Each number is 128 + 32 x the weight over its row's rms, rounded and kept within 0 to 255. Layers, rows and columns count from 0. The size above them is the row's rms in percent of the matrix's.

# layer 6 attention query, 160x160, rms 0.114, rows 28-31,59-63,91-95,123-127,155-159, columns 80-159
size [ 80 178 127 100 123  74 168 141  95 100  90 158 115  80 116  87 150 169 107 132  88 139 142  95]
[[173  61 163 147 134 134 148 136 183 107 156 134 129 134 179 128 133 158  73 114 131 127 158 125 154 111 117 177 145 152 126  62 113 183 106 165  92 140  85 130 130 170 115 161 114 189 193 109 101 162 127 128 105 157 110 127  50 118 153 111 123 177 112 163 135 138 165 114 173 140 161  94  81 172 113 123 177 145 102 149]
 [162  90 129 143 140 107 154 126 103 121 184 111 121 142 103  85 112  80 144 180  95 145 107  99 139 138 134 138 136 190  86 105  97  62  56 101 104  94 185 109 114 148  89 156  98 112 131 151  93 153  83  41 100 101 131  81 105 146 185 166 120 138  98 153 162 101 136  90 201 130 166 112  78 168 118 159  98 149 156 176]
 [130 122 134 112 138 118 161  82  81 138 145  19 120 160 122 130 157 113 157 147 131 168 115  79 178  84 132 160 148 153 113  68  75 141  77 155  95 123 116  91 102 129  53 119 152 118  85 157 103 151  69  74  83  19 122 139 111 122 172 129  82 138  41 202 103 123 143  92 206 162 122 123 143 148 125 133 143 128 161 146]
 [ 70 198 144 131  92 188 137 152  64 179 102 123 104 146 129 148 132 183 123 101 150 162 120 141 144 103 130 160 131 125 113 116 148 184  99 119 165 136 101 161 116 136 172 150 163 134 119 109 161  98 157 179 138 153 177 112 137 127 128  69 113 108 167 118 158 132 106  85 132 115  69  81 157  90 117  93 106  75  95 106]
 [133 113  95  88 137 130 150 134 147 102  56 171 127 121 161 167 126  98 171 123 158 117 149 123 183  78 139 111 113  68 175 100  87 129 125  89 130 110 117 138 141 104  77 138 132 129  96 125 129 134 157 118 127  95 187 105 142 111 121 155 146  99  95 155 115 127  79 133 153 128 135 168 123 118 128 116 163 157 129 139]
 [152 113 198 156 138 126 176 162  96  54 122 105 111 116 159 127 139 158 197 171 169 145  90 128 134 143  89 126 124 137 128  88 102 102 116  92 134 176 124 168  96  65 159 142 183 184 163 141 134 146 160 152  64 123  87 132  58 128 128 119 135 124 128 150 108  94 129 112 161 221  99 104 126  60  94  91 139 160 136 115]
 [ 97 166 156 148 106 192  94 149 119 189 104  66 160  97  85 130 100 185 107  45 141 132 150  94  85 170  79 132  86 153 130  90 156 162 150 127 177  97 124 159 140 152 143 152 113 155 159 144 119 139 153 193 138 128  86 196 137 123 102 136 138 103 154 121 129 165 134 109 130 165 136 141 128 169  94  93  55 131 146 139]
 [101 135 107 110 103 158 119 136 162 138  81 131 149 113 116  84 163 207  97 107 183 177 154 119 110 123 132 100 144 163 102 124 117 158 121 162  62 164 124 115 127 104 142 118 116 133 150 116 116 143 165  95 104 129  61 145 124 132 151  80 141 159 113 140 131  83 142 123 135 131 121 151 124  80 129 108 139  99 155  76]
 [127 158 102 196 162  93  82 110  63 148 159  78 119 144 174 153 129  63 112 101 138  98  96 135 119 146  53  61 134 130 177 141 107 140 118 145  86 124 124 129 113 101 137 168 144 168 103 110 113 144 166 149 161 170  97 195  89 100 104 176 137 153 158  97  93 101  97 126 100 169 112 140  99 184  77  80 102 157 133 156]
 [172 138 150 108 102 168 174 159 187  63  69 127 201 129 190 116 136 115 192 112 151  91 118 112 156 140  54  78  97 139  80 145  64  94  87  64  82 116 147 164  80 108 131  94  97 105 156 159 116 161 140  98 110 115 101 150 111  77 118 109 100 112  81 138 186  84 102 126 107 131 146 120 193  96 184 137 161 130 116 117]
 [150 120 110 168 124  72 156 100 101 166 142  86 135 173 138  69 110 148 164 139 162 111 125 137 156  79 131 140 165 114  94 181  89 111 130 100 140 145  97 171 105 179 124  70 142  82 158 221  79  92 146 108 106 102 117 143  94 174 124 119  85  72 163 126 131 141 159  51 123 138 180 171 101  54 119 187 143  78 141 164]
 [101 141 113 152 115 138 126  87  95 125 121 121 117 128 152  95 118 119  93 133 114 133 121 129 158 144 112 138 150  44 136  84 196 165 180  98 182 111 148 138 162 126 138 106 102 121 123  95 188  66 123 196 141  92 123 144 100 106  59 157 142 176 157  66  92 108 158 208  47 138 137 116  60 150 149 127 101 104 104 125]
 [138  92 179 113 134 171 174 195 127  97  82 127 124 125 131 153 187 210 151 119 142 101 138 181  93  96 177  98 133 166 125 117  77  85 105 153  74 147 125  72 105  89 108 192 163 129  85 134  98 130 101 108 157 199 123 110 144 165 178 116 115  77 102 147  91 145 116 199 182 161 162  96 133 131  97 145 163 137 160 135]
 [155 192 101 168 151 117 122 100 125 103 102 185 123  99  49 119 168 128 130 142 151 130 110  78 120 105  97 124 100 125 166 119 126 106 155 120 172 181 143 131 117 136 163 139 122 135 118 118 110 146  98 135 183 119 100 213 135 153 193 152 124 124 103 178 147 149 142 126 124 134 110  56 126 155 143 129 127 191  88  96]
 [145 142  79 106 164 120  93  88 188 107 142 131  58 106 103  48 124 161 119 180 167 168 139  89 121 122  83 153 132 143 117  89 144 168 191  33  87 201 141 173 125 121 134  85 103 108 115  96 150  86 112 159 120  81  89  90 146 117 131 127 144 146 156 104 125  82 116  77 122 141 144 123 179 108 123 139 100 119 141 128]
 [147  86 104 141 147  66 143 113  76 101 128 150 152 163 113 140 144  84 100  93 170 127 144 127 165  91 117 149 177 140 110 135 119 166  99 150 140  90 175 135 125 187 112 167 147 137 178 176  65 120 123 148  74 107 114 176  51 152  94 123 109 133 157 124 145 143 189  66 159 177 172 175 141 112 148 230 116 104 134 148]
 [111 155  83 131 130 160  80 186 114 190 115 141  65  87 196 135  95 109 132 109 123 121 102 166  75 130 142 129 125 151  51 117 141 133 197 117  76 143  73 180  99 120 206 119 121 167 174 155 144 177 173 171 167 119 117 158 123 109  98 124 185 126 138 117 106 179 115 176 107 153 153  97 140 155 132 142 159  97 116  82]
 [161 121 116 202 125 149 173 106 163  90  94 128 127 122  99 119 179 179 174 102 161 113  75 106 161 165 110  83 156 145 151 154 110 124   0 135 108  97 145 134 116 119  85 146 144 125 112 143  91 103 100 112 105 128 113 164 146 174 180 162 114 122 173 155 119 154 155 131 114 148 138 130 159 184 158 168 126 142 145 154]
 [ 94 141 173  87 151 138 122 115 142 137  95 162 117 113 127 220 149  70 128 129 127 118 122 174 123 140  87 136 106 149 149 138 120 115 185  95 154 207 111 101  96 108 176 176 100 123 139 181 147 174 124 139 134 152 116 130 157 135 116 156 165 138  94 123 124 110 119 149 121 165 126  61 160 108 108  98  45 104 128 105]
 [127 109 152 106 144 160 145 138 166  93 144 112 174 122 120  91  83  59 142 184 125 137 181 112 155  64  99 154 139 102 156 121  56 133 118 107 107 116  98  98  96 169 136 157 113 130 133 117 127 188 119  88  83 139 151 131  91 105 148  87 109  65 138  71 105 110 114 195 116 129 108 166 144 120 136 116 166 121  69 116]
 [170 111 178 136 153  75 130 178 131 104 167 121 190 109 159  84 155 119 154 155  95 151 145  97 125 111 124 158 165 151  63  74 155 124 139 113 123 168 132 156 108 121 189 158 166 136 121  91  85 147 121 148 100 116 181  90  76 167 119 123 161 134  77 171 136 134 143 157 117 118  63 146  50 169 126 131  90  96  96 110]
 [110 116 136 117 158 129  93 109 157  88 141  81 123 170 117 148 153 107 140 157 146 171 125 100 137  93 123 114 165 119 139 152  86 104 129 160 107 142 142  86 120 153  59 115 153  93 181 194 116 184 171  94 101 100 140 160  98 139 119  82 102 109  98 148 100 137 160 149 173 160 124 149 173 121 131 155 136 176 107  96]
 [157 110 177 148 172  91 143 114 123 148 122 118 156 189  99  97 187 175 166 121 165 135 120 154 163 144 159 149 171 180 108 109 174  99  99 160  98 163  98 146  94 108 195  89 196 186 163 158  81 124 130 101  89 116 123 123  65 127  91 112  63 162 117 126 147 119 157 112 161 181  92  92 158 149 142 101 102 125 134 113]
 [159 133 116 148  97 108 176 156  76  68  84 133 128 152 170 113  73 115 123  50 162 157 124 141 173 137 153 105 176 150  96 118 142  46  77  78 113  38 175  83  92 129 103 166 112 132 101 145 146 148  87  56 141  97 121 196 180 116 122 123 118 131 126 111 160 118 113 131 125 165 114 143 154 156 116 163 106 158 103 115]]
# layer 6 attention key, 32x160, rms 0.0956, rows 27-31, columns 80-159
size [ 91 100  84  98  97]
[[ 96 189 138 131 167 154 125  70 113 120  94 128 148 109 127 137  96 102 135 109 118 154 122 198 154  75 145 109 138 152 158 130 101 113 140 117 128 145 108 142 123 166 146 149  91 149 155 117 141 167 130 123  79 129 177 204 174 108 101 102 132 174 132 166 155 156 187  60 170  89 169 148 145 124 118 138 138 123 131 128]
 [141 136  98 119 138 149 128 117 151  90  85 101  80 153  95 113 139 155 167 107 137 147 133 112 147  96 161  60  87 139 121 212  79 108 113 164 105 136 111  75 100 105  92 105  86  74 124 155 164 147 109  76 112  89 126 177 140 142 134  74 104 151 121 108 172 162 138 130 147  56 148  85 156 107 132 135 113  66 137 160]
 [186 108 107 185 110 138 137 149 121 106  71 197 127  98  97 145 115 176  73  87  88 212  97 158 148 147 100 146 157 125 183  91 170  95 130  84 141 129  97 107 118 127 154 137  49 128 175 111 141 132 100 151 130 113  79 102 118 179 148  96 123 151 236  99 129 146 126 145 145 116 172  90 127 168 141 113 100 157 120 112]
 [ 82  80 113 147  98 192  98  84 173 115 116 167 148 128 136  64 112 153 160 167 155 138 147 118 190  86 194  92  81 123 162  74  51 143  42 137 107 161  91 100  92 138 135 146 101 113 127 106 141 138 141 114  93  99 152  62 125  95 149 136 175 113  80 149 100 130 142 117 160  52 114 139 148 158 158 179 144 134 156 134]
 [ 96 137 162 159  97 138 111 121 123 144 112 168 138 185 130 126 132 142  70 158 122  72 135 153 102 124 104 109 114 113 245  61 186 116 125 122  93 180 174 149 162 147 117 196 105 103  71 158  98 119  90  98 150 132 123 128  87 142  88 101  94 131 177 181 144 146  93 126 109 123 139 130 131 103  98  80 103 107  72 145]]
# layer 6 attention value, 32x160, rms 0.0874, rows 0-9, columns 80-159
size [ 97  91 103 107  94 103  95 100  98  97]
[[ 94 130  86 106 124 134 191 132 136 134 163 100  88 122 168 154 112  97  84 201 172 128 158 114 158 114  93 113  50 123 124 132 114 116  97 128 121 189 145  84 137 133 195  91 145 156 117  98  98 168 164 132 157 183 162  88 118 103 109 204 129  90 153 114 177 173 108 104 122  92 171 147  98 191  90 130 152 147 153  92]
 [158 124 107  53 147 128  99  66 107 179 104 131 127 167 141 127 154  50 149 143 163 156 157 120 140 146 184 185 161 144 136 175 106 111 157  72 124 114  89  59 138  65 121 110  58 165  97 134 135 176  91 166 120 173  94 126  73 139 135 135  88 127  98 115 129 135 141 167 143 145 148 161 121 114  94 102 127 129 119 128]
 [ 71 100 136 165 124 108 115 131 105 162 174  80 102 191  79 139 147 109  84 127  84 178 125 142 114 149 158  84 110  90 145  79 121 146 122 142 157 159 107 119 117 154 130  64 162 179 182 137 151 177 158 138  36 121 119 120 148 145 137  82 153 103 112 183  87 159 112 169 134 152 115  96 141 139 115  60  89 116 125 148]
 [ 65 109 180  94  52 112 134  88 159 103 129 131  98 163 132 169 105 153 129 106 131 128 152 109 120 108 113 141  99 148 135 176 142 163 163  81 159 101 161  76  78 109 169  93 202 126 151 166 133 134 147 109  95 157 183 118 149 183 122 140 149 137 145 145 120 127  90 151 114 114 166 178 181 124 137 119 159 111 121  83]
 [103 118 156 139 124 143 154 159  12 135 121 106 117 134 100  82  89  98 133  82 110 157 139  83  83 108  82 143 133 154  93 150 101 137 131 159 101 150 136 129 133  54 111 131 160 167 133 146 102 179 118 140 126 114  98 124 149 107 132 113  99 171  95 143 167  26 144 156 137 136 177 118  96  50 117 128 115  86 118  87]
 [135  69 125  76 106 184 183 179 164 143  76 150  99  92 161 158 182 119 145  70 123 125  86 129 100 138 141 160 135  94 154 172 121 137 131 131  94  73  75  95 103 112 154 112 110  41 154 109 101 148 140 121  62  46 142 127 123 122  96 151  54 114 131 114 143 152 117 110 140  98 130 130 117 121 135 133 132 142 156  96]
 [137 113 146 139 165 111 106  95 160 115  86  86 146 103 132 119 151 139 129 110 143 109 130 116 123 122  80 103 114 103  93 116 105  71 153 184  78 179 155 142 134  86 188 110 123 161  95 148 129 129 112  86 194 146 141 128 127 143 111  97 124 141 148 104 149 136  84 142 117 143 139 143 155  79 179 105 203 161 171 100]
 [139  94 127 119  92 186 167 134 189 128 102 223 128  93 178 116 102 133  78 153 116 159 158 117  93 146 172 100  94 114  95 131 131 122 109 128 133  84 188 145 127 134  99 160 102 124 173  90 162 188  99 135  89 164 113 159 133 101 103  70 160 172 119  93 149 123 112  91 123  97  89 124 138 136 169  91 114 174  74 158]
 [136 128 182 112 189 164 136 148  89 158  96 129 144  97 145 165  90 137 104 142  91 151 108 170 142 106 109 103 160 126 135  59 106  71 112 166 164 174 101 112 146 188 157 107 127 153 126  74 147  64 140 136 131 101 157 129 174  79 164  65 169  98 157 170 158 137 125 106 147 173 143 119 149 104 152 119 193 124 107 133]
 [132 105  87 113 157 166  85 102 142 144  58  97 169 173 135 165 135 109 113 118 161 110 120  99 141 151 146 136 108 104 102 130  99  93 110 170  79 115 114 133 146  82 119 135 150  89 108 127 129 164 108 133 195 167 108 110 123  70 152 160 136 138 136 135 101 132 119 168 169 114 105  80  77 109 109 152 106 152 111 158]]
# layer 6 attention output (transposed), 160x160, rms 0.0823, rows 0-9,32-40,64-72,96-104,128-136, columns 80-159
size [ 93  93 111 105  96 105  90  97 100  92 105  89 105 115  96 102 109 108  98  94  88 103  98  91  98  95 100 102 105  88 102  97  90 112 103  92  98  94  90  96 104  96 101  92  95 103]
[[105 147 138 151 119 155  86 138 121 159 148 169 133 148 106 142 128  88 145 111 122 109 130 143 134 143 163  48 139 162 112  60 124  23 113 146 136 108  81 126 157  80 116 144 160 136  87 136 101 148 158 158 171 153 169 161 116 114 172 103 168 170  91 163  66 137 166  98  94 151 189  80 116  94 129 153 136 101 163 103]
 [147 139 142 111 144 165 135 159 147 126 166 150  55  89 147 102  95 119 103 110 127  74 161 179 111 130  75 102 128 140  73 122 180 126 144 116 125 107 147 141 108  99 101  93 133 142 166  98 117 144 144 140 166 105 113 110 140 170  90 140 133 196 192 149 170 117 126  94  78 103 189 136 157 106 107  87 148 111 123  76]
 [125 132  66 105 123 113 126 154  78 145 136 123 144 105 148 160 155  64  71 140 154  81  85 109  92 123  64 112 136 148 148 149 110 117 167 141 110  59 133 107  98 239 137  98 113 148 136 165 117 148 157 208 126 117  95 114 198 162 139 155 162 145  90  83 168 146 127  83 149  91 119 188 155 154 127 103 111 114 115 101]
 [137 101 110 136 142  97  49 163  98 183 122 146 155 157 130  69  92  80  82 201 170  79 127 134  91 123  86 144 160 159 122 140 119 125 157 117 143 126 113 159  99 185 132  89  63 160 166 157  89 138 143 172 145 136 132 127 140 172 147 127 203 130 119 115 130  96  53  48  88 148  54 127  90 108 173 128 109 106 126 215]
 [184 109 169 125  76  92 109 161  95 113 158  98 183 119 115 157 123 119  83 130 158 140  53 111 144 135 147 176 192 119  89  97 110 103 195 113 178 153  66 161  73 156 135 140 110 138 115 138 143 139 139 104 131 152 120 132 159  96 147 143 102 131 168 124 112 114 133 101  91 131  96  47 160 112 136  52 175  83 114  94]
 [111 147  86 138 153 108 104 122 106 153 147 149 109  14 142 151 133 137 167 118 105 107 129 164 161 105 140 176 155 132 138 102 133 151  76  75 129  93 178 136 113  61 115 166 133  91 147 138 128 150 155 106 145  92 101 116 150 115 119 175 107 172  89 152 149 143 164 199 177 193 222 113 144 122 127 100 148 121 110 119]
 [161 145 157 149  87  75  93 101 136 133 108 104 140 164  38 135 103  71 129 120 138 133 119 157 187 136  75 143 146 143 155 121  42 102 111 116 110 120  98  97  89  80 168  95 192 159 132 147 127 143 145 112 148 173  85 129 109 120 165 132 119 139 135 145 102 161  66 163 115 164 145  84 112 132 163 147  98 141  66 152]
 [131 149  94 114  88 159 207 112 142 127 105 194 111 127 124 167 163 131 172 180 122 116 109 111 181 169  94 157 143 145 114 140 113 132 108 117 115 138 170 170 145 129 121 148 115 114 171 100  86 175  45  71  54 156 152 124 180 106 131  95 170 112 112 124 112 124 143 167 165 169  68 136  83 130 122  88 158 120 186 131]
 [105 123 196 129  56 106 186  92 115 138 121  97  67 164 120 166 133 142  99 133 169 131 148 119 195  81 164 139 119 114 136 159 156 141  72  99 128 152 133 152 130 127  76 137 138 109 191  83 121 163 126  97 110 133  79 167 140  91 124  83 103 105 122 140 142 149 160 137 179 155  90 123  46 195 152 127 126 179  99 134]
 [ 87 139 113 102 158 127 201 171 121 138 117 135 172 164  67 170 120 121 141 143 138 120 152 108 212 157  94 138  86 134 212  84  95 162 177 134 188 177 127 157 182 122 114  96 162 116 145 183 157 129 172 154 134 120 101 147 139 152 134 169 111 111  96 153 154  98 114 139 107 131 108 166 142  74 125 159 128  91 138 116]
 [113 148  97 138  95 171 132 123 126 167 140 149 157 165 106 124 146  89 118 171  98 116  99 164 121 147 163 133 126 112  85  86 118 131 105 127 152  79 128 163 120 119 170  95  72 180 142 115  80  86 122 143 103 124  70 158 116 101  86 110  72 112 119 117 166 124 119 124 127 179  51 185  68 141 128  98 134 105  86  91]
 [ 55 173  65 107 147  85  93 146 118 157  68 155  93 136 104 124 119 145  79 119 121  98 139 142 101  81 171  66 144 191 109 152  72 134 109 156 150 131 152 125 151 156 176 149 114 122 153 107 126 130 134 137 124 138  88  99 141 118 152 125 175 117 112 103 111 137 110 111  90 168 143 102 132 131 115 121  91 154 102 109]
 [168 162 117 112 167 140 111 103 134  93 153 135 118 106 137 115 121 123 152 148 141 140 125 126 169 122 120 121 125 136 129 124 128  85  70 146 146 141  89 127 125 164 139  83 156  66  93  82 159 155 102  91  94 102 151  94  80 121 129 118 125 158 179 116  86 147 113 119 164 105  63 163 168 183 147 164 142 158  74 155]
 [173 151  97 153 154 181 146 168 143 156 157 107 176 135 138 163 144 115 169 122  96  93 101 115 129 202 165 109 138 107 142 131 134  78 154 136 161 106  78  96  99 204  99 162 191 134 172 169 144 153 164 104  86 129 115 150  79 127  90  82 135 126 154 145 121 123 195 196 175 127  99 151 148 162 196 107 163 119 139  86]
 [145 124 166 193 121 129 108 154 114 120 167 124 128 128 127 120 111 105  72 165  87  68 115  94 125 120 138 130 103 172 154  87 159 123 121 153  86 140  72 170 181 155 145 169  70 107 117 136 112 142 124 127 151 113  59 139 192 104 124 133 167 115 138 137 158  83 162  76 154 125 139  97 171 128 141 103 128 134 115 111]
 [120 188 118 115 147  82 144  84 130  81 155 143 120 175 108 155 110 109 109 110 116 151 127 165  75  63 127 156 111 128 165 152 130 113 130 101 175 117 145 187 119 170  93 166 149 187 156 115 121  63 112  92 165 205 116 106 159 143 117 110 162 109 126 125  91 115 104 128 122 142 138 134 125 137 121 129 165  79 156 111]
 [143 142 109  77  24 132  67 157 166  88 138 171 170 106 136 106 132 114 101 115 123  50  74 131  60 121 123 110 152  95 143 126 145 161 130 143 108 149 116 188 111 112 133 164 110 101  92 130 122 117 147 122  81 135 142 149 166 119 101 163 117 129 127 129 113 148 170  84  90 163 197 114 137 111 154 133 141  93 118 141]
 [105 206 142  86  98 117 102  67  85 126 189 109 114 135 160  95  94  87  92  82 112  90 152 172 112 120 106  99 104 114 156 105 141  49  90 148 168 143 126 137 113 120 153 149 119 194 136 105 126  87 133  82 152 129 119  59 207 140 120 133 115 162 102 107 178 145  92 131 109  89 148 158 172 126 138  76 120 150  88  61]
 [140 146 161 107 101 147 111  96 106 150 123 121 113 130  99 106 128  96 126  93 158  98 116 164 130 143 177  82 159  67 141 125 116  76 152  78 105 101  80 167 114 162 133 101 197 172 103 137 121 156 158 171 110  99 133 196 119 171  93 131  55 174 123 132 144  71  60  75  99 170 176 149 130 152 124 187 121 112 136 140]
 [157 192 129  59 120 102 153  90 151 129 105 146 180 119 143 105 134 126 171 173 126 115 131  97 150 118 144 143 116  92  96 198 107 136  86 125 124 134 146 171 106 134 117 130 156  87 125 148  43 110 104 137 139 138 102  94 113 105 101 114 103 120 114 106  87 119  97 166 151  82 150 174 123 118 140 190 116  57  63 145]
 [120 155 131 124 106  90 161  34 175 113 112 114 147 103 156 118  95 148  85 171 155 115  97 128  92  92  99 143  73 191 140  98 116 141 136 131 146 135 168 124 118 188 152 108 164 107  81 116 137  78 106 100 165 109 163 110 139 118 169 101 131  78 143 149  72  91 107 176  82  94 118  91 163 141 162  73 135 153  79 108]
 [117 173 118 164 163 135 120 118 126 133 128 147  60  42 168 133  98 174 119 143 183  97 132 119 201  92 173 176 153 140  66 157 146 106 139 129 149 101 154 143 162 156 144 127 119 115 133 106 127  95 104 124 183  98 148 150 134 161 103 120  96 112 148 114 100 127  96  94 139 125 124 151  65 148  82 117 116 155 103 161]
 [115 112  97  96  68 144 175 158 109 111 150 143 124 150 145  93 186 160 150  98  75 237 152 113  87 169  84 117  73 153  55 102 151 108  70 151  83 139 193 141 134 118 127 144 125  86 161 113  93 133 134  99 160 143 169 104  98 113  81 133 120 133 111  84 110 118 120 129 146 110 158 218 155 133 132 138 142 131 190 151]
 [113 144 133  81 166 105 161 152  92 106 157 157 109  80 161 116 111 103 147 151  97 120 128 146  75 147  95 140 132  79  89 146 134 156 169 139 165  70 149 104 125 165 117 109 147  69  74  72 180 134 145 153 127 141 148 153 150  88 151  94 128 143  84  95  62 117 184 141 128 146  98 170 138 134 110 157 161 142 124 168]
 [127 159 156  65 127 193 113 155  95 108 155 121 166 179 166  47 123 119 132 117 108 174 126  93 172 199 145  70 146 132 126  49 144 148  49 146 139 123 141  67 138 130 153 138 109 123 106  94  67 114 189 144 133 114  97 161 110 118 144 135  80 138 154  86 121 152 122  96 141 106 121 138 146 106 141 161 105 151 119 131]
 [152 120 119 159 101 162 108  95 102 124  89 150 147 108 135 102 150  84  88 163  96 181 160 125  91 122 100 170 140 238 117  97 159 165  86 121 125 142 120 163  97 102 146 132 145 105  92  43 126 200 148 155 111 149 177 144  70 135 161 138  96 122 136 178  62 102 198 119 123 143 102  87 121 144 135 160 103 160 114  71]
 [142 172 152 160 135  97  54 132 131 151 119 115 130 129 109 132 139 111 156  75  95 101 135 149 152 124 221 140 131  76 209 117 135  82 167 100 128 157  96 113 118 217 153 152 133 131 158 123 132 104 161 145 161  73  76 157 151 139 123 110 132 131 159 129 116 147 138 137 152 130 146 134  62 114 130 149 125 116 122 111]
 [147 117 136 118 116 116  59 182 114 113 156 135 150  80  87 161 109 133 148 102  82 157 139 133  77 154 113 140 161 110 108 214 108 128 136  94 191 146  49 148 132 161 164 152 105  90 127 125  90 181 152 150  97 142 156 119 105 128 103 126 126 100  98 118 142 112 137 156 125 162 128 140 158 106  96 145  86  55 154 132]
 [111 121 180 119  96 134 106 111 103  94 122 169 162 105  97  94 125 141 121  93 174 102 128 104 184  79 113 151 160 125 107 137 117  94  98 128 131  64 159 255 150  83 101 111  74 127 154 184  92 168 161 152 182 157 158 105  59 127 110  58 161  59 118 136 115 122  98 118  98  81 111 183 122 133 124 142 115 121 110 152]
 [102 148 139 141 107 102 156 146 140 134  99 108  82 149 103 132 163 134 130 181 100 136 104 132  99 156 101 111 110  68 101 134 142 155 129 134 143 104 107 132 172 157  74  93 138 153 144 167 173 136 145 118 139  81  94 183 169 131 121 139 174 117 141  89 166 127  97 130 129  97 110 146 148 176 156 134 104 163 162 147]
 [125 112 150 110 113 120  67  50 136  96 123 135 221 105 155 123 107  53 128 173 145 162 140 124 138 153 146 149  99 105  85 141 100 136 180 115 147 114 173 134 115 112 156 116 139 108 107 137 105 113 118 106 134 140 109 122 179 138 146  99 118 113 139 117 117 150  84 113 113 105  80 152 111 154 122 159 144  94 125 114]
 [122 150 127 105 105 211  98 101 173 114 176 165 105 127 101 132  99 121 123 125 100 201 205 122  92  77 106 126 111  96 113 122 139 121 159  97 166  46  84  90  84 127  97 161 121 122 118 146 160 128 113  71 118 101 123 118  56 118 142 113  95 127 115 149 149 103 114 179 121  94 197 114 125  96 135  84 106  77  93 128]
 [161 123 121 137 118 153  74 167 158 136 142 121  91 115 137 143  84 117 109 124 135 138 129 144  53  94  91 134 111 117 143 143 140 144 172 135  89 138 132 160 155 139 139 170 153 188 128  95 171 166 136 173 156 129 155 131 163 100 135 151 119 104 127 157 135 147 164 188 129 169 130 131 142  67  95 121 149 130 120 134]
 [107 109  89 141 117  82 103 140  55 123 154 108 158  92 164 104 152 151 175 143 161  91 110 116 195 142 104 189  95 139  68 107 123 128 114  95 112  69 128 130 173 153  81 143 170 114  57 166 186 121 152 133 181 154 107 147 175  92 182 124 190 128 114  92 108  93  95  61 163 121  88 149 149 176  83 147 138 113 109 150]
 [118 144  87  99 139 100 138 119  92 127 160  62 115 143 106 122 153 165  77 110 118  69 114 137 203  72 168 131 129 150  97 164 167 143  78 152 130 115 121 175  98 152 132 115 122 140  73 113 149 111 127 147 151 115 178 134 138  52 102 109 134 173 104 172 118 116  78 159 148 107 167 119 128 139 143 143 109 161 121  82]
 [ 93 169 142 147 148 128  99 103  96 140 126  88 152 129 117  96 158 137 130 203 150 114 130 178 143  93 124 158 130 117 143 135 116 175 174 119 132 136  48  77  82 113 152 120 117 116 130 182 167 120 188 169 103 173  46 127 162 178 148 176 123 153 110 131 109 132  69 120  99 181 105 119 104 125  93  88 200 136 110 135]
 [130 174 150 120 119 165  51  69 116 149 173 136 102  83 173 133  96 152 119 124 115 134 156  82 134 141 195  92 149 101 125 131 122 143  74 140 114 136 122 149 115 101 100 149 102 138 144 105  88 134 173 134 116 155 148 150  91  80 128 176  56 118 143 132  29 201  68 155 157 132 109 163 130 118 153 141 201 128 166  98]
 [158 135 199 137 129 125 143  96  81 112 133 103  97 131  46  87  93 170 149 140  94 106 100 174 123 148  60 141 141  96 114 115 126 120 138 119 150 178 180  51 139 219 133 128 169 164 126 102 106 102 139 125 132  87 168 134  96 150 121 116 119 175 129 136  66 145 143 145 148 194 121  95 157 125  77  99 112 131 163 123]
 [162 152 156 149 125 127 153 149  76 105 102 110 137 121 114 123 129 129  99 107 134 119 133 117 134 137 111  80 123 164 143 108 126 105 110 124 117 126 142 109 118  91 134 143 174  95 161 195 138 173 158 163 131 119 120  66 127 110  74 129  98 181 157 136 133 109 154 141 100 150 112 114 123  78 137 112  93 138 142 129]
 [123 145  74 160 174 170 124 124 126 165  99 143 122 122 128 133  70 158 156  61  76 103 105 169  94 133 117 122 180 154 239  97 128 112 151  64 114 133  80 134 144  41  49 173 176 164 174  84 155 163 143 138 109 114 141 121  96  90 140 119 101 152 105 131 143 154 170 146 111 213 153 107  96 106 182 156 120 143 137 109]
 [ 91 127 174 120 174 142 132 158  59 111  98 136  94 109 138 117 114 164 145 114 107 111 123 115 145 148 166 140 106 151 203  85 153 137  94 106 124 181 122 144 104 132  86 119 130 126  57 114 107  94 131  91 135 113 128 164 122 158 105  43  58  82 131  79 144 156 132 138 182 179 164 129 131 122 135 139  89 123 106 104]
 [177 146 173 162 112 104  96 129 161 144  94 117 101  85 120 181 147 135 104 175 194  98 124  82 146 134 118 103 141 153 143 146 150 129 132 128 111 122 122  88  67 136 114 167 150 148  89 119 138  55 157  58 101 100 157 180 166  93 201 180 134 161 160 111 133 121 143  77 147 212 149 143 120 145 191 142 173  90 152 157]
 [133 118 138 131 105  93 138  41 119  79 148 184 118 101 118 142 108 149 135 173 106 105 142 162 178 125 105 202 168 113  72 144 148  85 157 131 111  87 176 145 105 147 133  89 130 168 124  73  91 186 132  90 135  87 115 117 128 141 132 107 140  44 231 101  83 149 127 100  95 124 138 152  92 121 155 140  72 129 167 166]
 [100 189 109 137  72 131 123 132 143 199  65 163 134 138 101 140 105 163 132 150 187 127 125 173 154 137 138 129  99  94 168  41 120 156 134 142 125 124 103 118 123 121 136  93 142 125 103 117 125  98 118 158  73 162 109 152 170  27 125 149 130 121 169 111 136 177 203 144 131 119  74 162 131 124 127 111 158 110 136 172]
 [122 125  34 131 111 155 102 158 158  90 136 204 175 170 138 175 133 137 128 182 126 134  92 120 121 127  86 170 117  87 103  99 178  97 109 154 129  91 135 136 132 101 133 115 169  16 123  62 122 157 118 133 114 128 100 111 144 110 156 165 179 124 179 125  81  89 212 158 139 153  91 179 115 184 129 163  75 118 128 139]
 [129 110 105 128 118  88 181 142 170  92 107 121 179 158 146 148 132 156 153 117 149 149 191 124 158 178 103 111  91 175 167 139 182 151 181  84 151  62 151 142  68 185 126 155 134 122 174 133 126  70 116 120 121 158 101  72  85 153 190 141 115 171 138  83  95 146 118 146 151 167 148 119 120 153 122 150  93 152 154 149]]